python train.py --n_layer=9 --d_model=192 --n_head=12 --n_kv_head=4 --head_dim=32 --d_mlp=768 --vocab_size=4096 --activation="squared_relu" --norm="rmsnorm" --norm_place="pre" --norm_eps=1e-07 --positions="rope" --rope_base=46500.0 --rope_fraction=1.0 --qk_norm=true --attn_scale=0.204 --bias="none" --tie_embeddings="early" --parallel_block=false --extras=["local attention windows", "gated attention", "attention sinks", "value embeddings", "hashed n-gram embeddings", "an embedding shortcut", "capped logits"] --init="normal" --init_std_qkv=0.0377 --init_std_o=0.0267 --init_std_up=0.0377 --init_std_down=0.0189 --init_mimetic=0.7 --optimizer="muon_variant" --lr=0.0164 --lr_mult_down=2.0 --lr_head=0.0104 --warmup_steps=0 --schedule="wsd" --decay_fraction=0.76 --decay_shape="linear" --final_lr_fraction=0.1 --batch_tokens=[32768, 65536, 98304] --seq_len=256 --doc_mask=true --train_tokens=302200000 --steps=4734 --dataset="wikipedia_en"
Each number is 128 + 32 x the weight over its row's rms, rounded and kept within 0 to 255. Layers, rows and columns count from 0. Numbers have three digits each. The size before them is the row's rms in percent of the matrix's.

# layer 3 MLP down (transposed), 768x192, rms 0.215, rows 94-189, columns 32-63
112:123119108147143139127128127140092126137207149076066143127159118079147099136131132136132132058170
098:122136124167139107031097107095142122145165096076139127076177123125112135142201176077116191110127
099:094156099111144156180122149078187140111144140166191127108137122118107118100096055171121149142131
106:084145172105154193108119068060068122115100119159175163179114139139138096118115186111132138126130
100:089125150108178152106170095118129124138118181134117121130185135092116082105133126184110120123069
103:148150047117101133055114155156118087156075141138095119115127167153078112160175105122147105096080
097:062137175082140111134120121133168162132125126105112124141105163120108134161173123140093120139143
096:121081186116173084109122079139088145122134094134115140093128166119086105161134068166103193125086
093:108134142090159148133160076108111076171110068151086115108130103132198087109102104112069099147080
100:119110191155161145115112170133167111103151114080104160090062100136181128118191090150121163143119
106:084144083152136125170113095116161159171192180131137142118095095141129098085098141187103159037111
094:123103081125179123176124135114157159168136115096107092174125111055136086120102147135156100163079
094:115137137150081132116164102169076143167093119157132129091130054178165162089157095146116129163068
101:159102129117108121136156112029113130084049166139132161084099164112111153117122140064177208134164
090:109174128149087127143103174211127127156135068130155134117145186152113084123099061082223123151133
094:115094129178167159142182122143123136104084161137113103149092154095119100109158071119096116098145
094:108112046180122100164084149142159111153176138120117109129170095140091151126104115149086124191073
090:180146149082137106133106118093127152098070151115161150150125104092139141151114163098128121145123
101:209136129139124077162109107133126140094119148129112194084078168096113127090092148197110056154103
105:201122211162084107150032173124157121096131096102110114104128105126131108153119118122143071086152
111:109072185128067118162155129138147149150162084116130201088140141158081099126117144153056102107120
102:119120083178100174146142128120162158113120163105135132139118136150104131082191132113092118173192
099:160172051143072150142060098127133149157169097131090104110160147146148120109100120080151112174127
091:152100165174180100129110139110145101147177140090192066136092091189096132195071130126172075164121
101:140112154111131148057132118166092151189078137211155129159064133167096114086075101132137134117126
102:096153078126151064109142122098139088133113130092129134145077131153195141137086074112213075090099
103:150121137173044102123136108093128135119092129130125141098101080120145137103150094123069144082138
089:124162092110095141106105081109159137124097073108119129164152104089115112134128188110044159088107
103:116163102148159154126105118130097119122163106128130070109109193096128124192095102118057123147107
097:117139121109144150134080113133187157102089167131189139196124079180163118120151077180092175077156
102:151151140142130156100187110164127117167120148128116088093095132112143057119087173088128133106142
099:143100109133117118190157112114120155157144078162049137147125124103092113058110184165111093104158
097:091123147134175160130164078167099189153072057077095191194099186135180097080085093128083128118165
089:186158148127141101140110133082140155125088149127150108197155122094165103124093174130148093172111
093:107125081123145166154141123168170123129127114139145077143158136132176117179129143099109070100070
078:135093073148104136131139093117119114179165075130160102155142154128152129113122096037149054143091
105:171134084102106135102105158116134078174093178100121128162173182111178127093120101145105200136130
099:121120165069127099137146079098117073068126156097134115118112077085159074143159088068147147112186
099:116083135077126147132130050146141174145134093125114141163087148074134119131132115114139178071193
093:112132104149095119106136082133146115117115140181087096085125151083099165122086094129135107154100
103:154114093105141144097123162136115143169178118160110117138079192065146159172130079096118131093153
095:077124145124127155089158116108068145148103150143126067106112217093156126094145117128146111114087
096:148093070120166135152146096184102162132148078195146099125163149114137152126197125118014150200105
104:100085156109068122092168082221118121120095111062093036129119133084203137069161106112128107085119
092:192161105134127176133124126087088119139122133139090055160122120165101133131101104084107166160124
093:106110129155126138140131115118219132186117132135131155157127055082099161153109115160121062134162
101:109129132128154159188145082209042097072110116126113153131119149170162092108030090130090103083078
103:100093138141126134098136101134201135147087105118158163094162114138124170163080114134105146191111
102:123114126160166062104206109141138185157156128140114129151099142137127100135167123109170129163119
098:115181013134100116114096127104154102078176134093158130113121143119176207132079095110166174108132
106:086123126163094106109042139089112118123110150146156135130149116146167127143089176171094127172134
101:122133135111135133062128174106057138111078148163190104181073120197158109165133096102145165197132
102:102115162082109083086147092101126158074109127107118144161151142146099093190138120198127129124120
096:154154090103129079065155123138134115139155087149139145148152156133118106123174112105120127124098
103:092194136113116125125159177114067111162103174174144107149126113157106179124094122135094138094159
098:153053089073110130132145134167181124079163109057145135137132094149130097103097102144093084124148
101:128141123128176188100174178132113145181089136133092117170093113185167132163164143161054165136098
099:154061141064108120168176117176146131161087166132086134109115136172146070103100137157114117155084
101:126177107044135127130134091105153193063146098159116149133135169173192121136139130122116087059095
099:165104142135099102088116114166132153211111073094186140112093091095148074153139163096065148141089
106:101106167097069164133178114144174168169091098174127106154137156069063148122092115095116124103105
094:163068120151158153070141119120186094052174151144082170104156185101152117092120131168066121089090
100:106154145133127070086126178068136181180200142121084103163116173116158100125151145097179097109167
102:133162137149164170064093128103135121144128156152122166070179052199102126152125096084143115143123
100:143142133083154134076133131133162125068166112125133146177112103095108229159178203133069209140139
104:140162136087131080145088141078100109131188140070142123120123156101115096115073119138183057083099
092:100116118086152138127151122132159103111134170067118130165104106088201122135085093117087123119166
102:161087132096124178166159182103105094139159149157145095172121157099062133127142155125101166103140
096:101142203130123096095134185146082115158128138158114112141098179121129099122131120117187118099132
104:110121121115107108065136102131046130059111167157131092121151129115135070172125119114086133164085
105:089140114072134097194118124127172152114114084153132082080110100164103163185145108114136113113056
101:180094084102162151208094143142103139134126118144149151139128101151144141110128060146127132105129
115:137154130087120079134155153102164132113144144091121064110145158077146156163105130129121142159123
098:096164117064130085135136073136122136094096133107132168123126140157123123074099078134140154142085
103:116129082073155095100153124121113142128132124111107138198098152198105144159169130081092126051124
093:103141132162127093133097092230098176141129140129102173149065148129132126129098120146159130101089
114:160200151118225111105023146111128180090145130121119154110189096157149154109080136180139115154127
100:135110100098179099174152151072107119127111161134081030083091127153107153060144186114102128115082
088:138089123091092084106098053117141074094110155146097131158088098147091127178139118183178071155142
101:074133103108151130073142125111115105148078154124134099104137132146148139112160161095096125080100
100:132132158162123122123163125172090168191086125139115168101153137110088115126075146113121138142113
109:116149118098145096123139116110109124174150122105152186084097150119158131146072072078124129088187
100:175178134145118119099112104115131115158107156159136121134127179068174162105147162130129187129102
101:127120140132149145115213147096152104124125103139151144145123138159137165119166120125079126121190
095:139126143148150129110148081150130171149108139128095119136096092130091126079113148157068139102109
104:116147137078141110119161045084111150095111177113147166105065131141177103108150145151154094129138
106:127148170140156121157106092170135081135109103215112115105062144067121195134163103110092098169116
092:112125097105080197122087125155141097098084087142107153140134168135137053064116066143118115086112
091:123092106069130125112116135129179151112197186103089150132144152129148036148139109052117089158163
096:144130120139149148155073097119165157120164126172094190123130131064119112102132112152080096124123
103:051107102104138151161147122127098130108127104148188155140122188137139146119149123150111094119163
105:094163128197123145123150134121156133102127154131135170138134124152164095138178085107151146117108
097:110138135061107165095065113155132106111101088170189092136120120109153140130152129157161125148141
105:116105142093101106150145165167127105159112163103159135148135087101142170111153155151153173176081
095:126125107116135113145132097114115136107130100084139172167110137086173134176108104088096149125131
098:176145098115111059117097187144095123088168115107148126161112121130099148145156182124066159166121
# layer 3 MLP up, 768x192, rms 0.223, rows 95-190, columns 32-63
103:122107134032085120066148107077183107095170106184155102117152117075141165148139091081175122094118
093:105086140107206110126120168109072099140130130081141132145109140190131138148089148086072092126106
111:158210140176128115143115122094134098111107138118112100150131118176135121146174214121166088157156
102:126150146133166139165108115090094144142096143148118134149108019083104054097105161204120100116162
104:152128099171093152142121116092103130109118143112132157120107149096102182160118169154068137066154
086:092185067116174165152075127164117100140158144178103141101106132123158144142134131118076139146100
102:119181103125119096148139145093112165065118133089107194126154156149134116115148134150072154179142
096:128138084107115162174159121127157068161105148137117128141104110084166134058147127086098174163123
098:144141110163157176078090138092137103110123193210184163113098118081144126115141177093131127086113
105:184138136186119085164077142163116063147113095149149140109084099191135116107153116126144081128096
097:097128156222113177108176122138127144122114176107170139125190064140086145145127128097111116173153
098:175082149107087149086204114130111130076118090092150158109102072114131218168158121117118085103137
103:117106150114143162114163148149082089154137064125145153128182086104107115070136161171104139130128
093:138099100107115155094118150101125144096166125090134097143181161187071156191045131142094111142123
098:139189133097092135112075208122089095143078137078132090104094080116108169124159151147133161103167
094:123137137125219115092176111059156133127147097150100134083137083175143167087138070163160131148125
099:154130139145144158172125178155139131184104105153184165098134125098142157211101095111084121176135
101:190153126149138092114032175077101158126180108109082137080050107116127109084154132108125140144160
099:157107141147122146156121090166093034088135113124107088105084132163123094089174155107103085119118
110:078095200145166139189143144127180129126107141134114116174110094118070125105115083147143118100150
094:195130154106073150148145148110119132086130182120099136146168167116114049091108137108087197157087
099:145131170158138142137089155120142116126141052098161155105167120104073138169135184135064087149099
092:127155146088073137111114091113111138127142157179145148132086140169109101078187101096179171080101
097:176123115143146140084099094105145134139099119104114097125149130201135150167096162090164166103115
105:114173127127094172133147147129123158126135189150099131078106073129122111167155117172147134160107
101:087114077143102126117100184113060187099115125146141096091158111176109112171173137107111082073185
095:108096136116058122104171175139138078076088119104086118127123107120132092126131123127129099097151
097:131123119102103163144092107105121120137156090118106131117111128126144091170135115092064142120101
091:139152085111134112141100124196136090131135098091126145129102126140163130117099116083109160078126
097:117094195140124142147127141114151150066120097104135120132082106151095184123146144125133140117108
100:131129150119129188148138067127104088149203079103120125076156089167127098175145178211103091113155
097:157094092084157122117111148147165120127141105143122133132145137097125163123085107140055150131088
087:164132172155083165146154202126038091091179119100146090136166144107183119128103116121083085146152
090:167138152147125162132090084152144187115084124110159112150070102145107142120152143110116154080174
073:119145054128086119128068144142180134139197123098100109206121117176121133137060147127117087132219
090:159148169155197133094109136137124134089149097178129108135127108137118065196108135124092091135136
090:088116113165128184159133217161120119161138084085128090093153133133113149180188129111128148106142
096:092105140155237160126194155104105139098165171128150111085092151118138098083104191104088110122091
091:104159153159219140143147113077121123153143123167157138179128048135132136130096144131134178166184
099:112137118129136081111157150055123115139124086052129109114190105097111171153105110109149135108130
107:130164117162097095166146114094085166140148163119156132133087104133145114115092125176135145139158
100:105154152143120104165131130179122192120164132143105168124104119098133102145136117080146153138160
097:089130129091142119146103088092075118113132134142064113102156129089122063116107124112137147162193
099:129122099111076124137148137126109137143171156097142099155155117120193185123131117134144111154154
101:202125171111203116167054163125129120128138088126109173056118102117097177105155081083171172121129
099:153116121143103146134166084103136109104121105094116130084108121086136102126125136154135093062136
114:169096116155140178116076055145147148181203147164176138088110122134109116078138159131197131164182
100:141094121124146124115129071134158172145173128092170181118104126170159156128150147160179122183117
090:143131147125140087185170140099124160104157119120111088113144071120129132125111109106103167169127
104:109126086097147155105096122155142122149074144098117150072158133094096130113098125159109084153163
098:176131166097109145113126165165095132176114084191132101058131129140093122126176110125160115132077
099:149148131134148118122117133072080172135142133020106212145208102190162132145202113202151175123099
103:161129064080146142124095154105157140088079092135100109121135091163074108134222123137138134167145
118:106190107149169117112111194103096102150126172138171092120075120121157159112097142169156143134128
090:083102175128129079160105121154060163173153101176118125101166107172067132132098113223104150125142
098:103085170126156144167140149046250162162113131094097131136132149146190051151099141112109117117124
094:185116104134105151152158146124142136106094101093087105142126111133140157115134211168134087120137
108:117182099146141129138124140073139155122141134184139088191126107091151114196097178152129152082072
094:150125124157138156107191097107170143069115148067047070079145134060133110107117117165160077111146
114:173140123075106136171172095100162108137195177136165124145127097099118129140158160151173154109150
103:174063129090079179092169145147198098121083158143092164124164132189200182091184200107128147146179
098:115136128128118129100056135120139113143095159159174038100179119170158099186085127070139134136099
093:179118113120132101118118197182055141104149124134160178184159085110100078136205125123114095088122
098:168122141096072161125140123139115179124179068118083188177132068168107169124142177150097194124120
104:146200115120110098146159119166145123091170196150067088073078159150160125118123084122115147153159
089:131081139099142097135118113105164073122207135100133106125087125095208154132090113121096116198146
111:139150103130087124105196176106171052154118115097140137121121146135069087138161159138138138073074
109:182130163169131130114126130118158111143158110121122118139095133105089119099126063142115146111139
104:096125135133050097130140164141099160101037210149136099106193123137116110160175172135077118037134
102:192142122116132143145144116140129069128084087138108089152088121144180151138080127066145145127089
098:134135141158106139165157103199161188148085148140130124158141077139079109176138136128152141130081
115:156086177172084107163162134177221173067125141165127071116100125137177092145116122175107112138135
106:177123081052175149127149117177134128132109168047044197084165138127090132144175124121129144130130
106:140020113178168128122082118133123166142104180163136118165142142094132090127096142115142131105168
096:137152098093169157161134086098151169131155141080158110108051109083099115152109163154154157095141
110:126134205119164075069137124153127110160149127188130126129088130157122149122139158089160129129162
107:179097121101107167109105163171128153137168090155069082162147139129121157142041081160088136134113
084:133168113094171127205101150149126158093079158127128148132145167102172116158116068131089137129109
100:168121107149095073126106117145076109094117120152136141105076143132073092109085156134142085168161
095:123159099156096088182089066115117138143154145119156154094141194062081157175133112137109131147113
105:082127088183147135092156108065162147131088163085057172120173147094143110163124117185172168131086
100:182162107057119125114135082085106097172165119162066139157091152125179134148124149120145176085178
099:148145121118155093117109151135113114111130140127202123170151092096151103054088125149083135187142
097:161103091140112134135118151105122176122132162083118096183139116159118072149191210142172115102174
113:122155171153142166129104117141073165147088122131189183135107085099152081092141148181148126131137
106:149063177066113090168164166070114181125149132077121133102118125141106122033098128163125165118127
090:115133131073080117147130141169091113177117123100157142136131154156153129142085076098126092149151
104:143123161129093142087094137148169088100196136148084150156181142102149138172141178118162114168145
094:161156126121152134134076107149140169082049157151140206102085090070157111138137128140151101114143
108:119160110095077146176111153133162121104148090158106108095121171165148127087126171131108153124129
107:203134127152136122156160172106152113109105133171093142199152100126076128103134188088145080147150
097:122139161152134119070143155074120081159137117173181170117126130092095138126131127062118090090109
112:105116113119087165190105183143107144101182113097172175103166118154136086176103147120170151112141
088:180215091104105120140122109181085111105139178119090123202172164121181175200193114115163155175135
095:212200117080126095128147097148155104092095133108086125109131093122160140141130204108173133177173
094:116113129134183112140134165125174093137123095134154142110059126136104120134100165072108120115066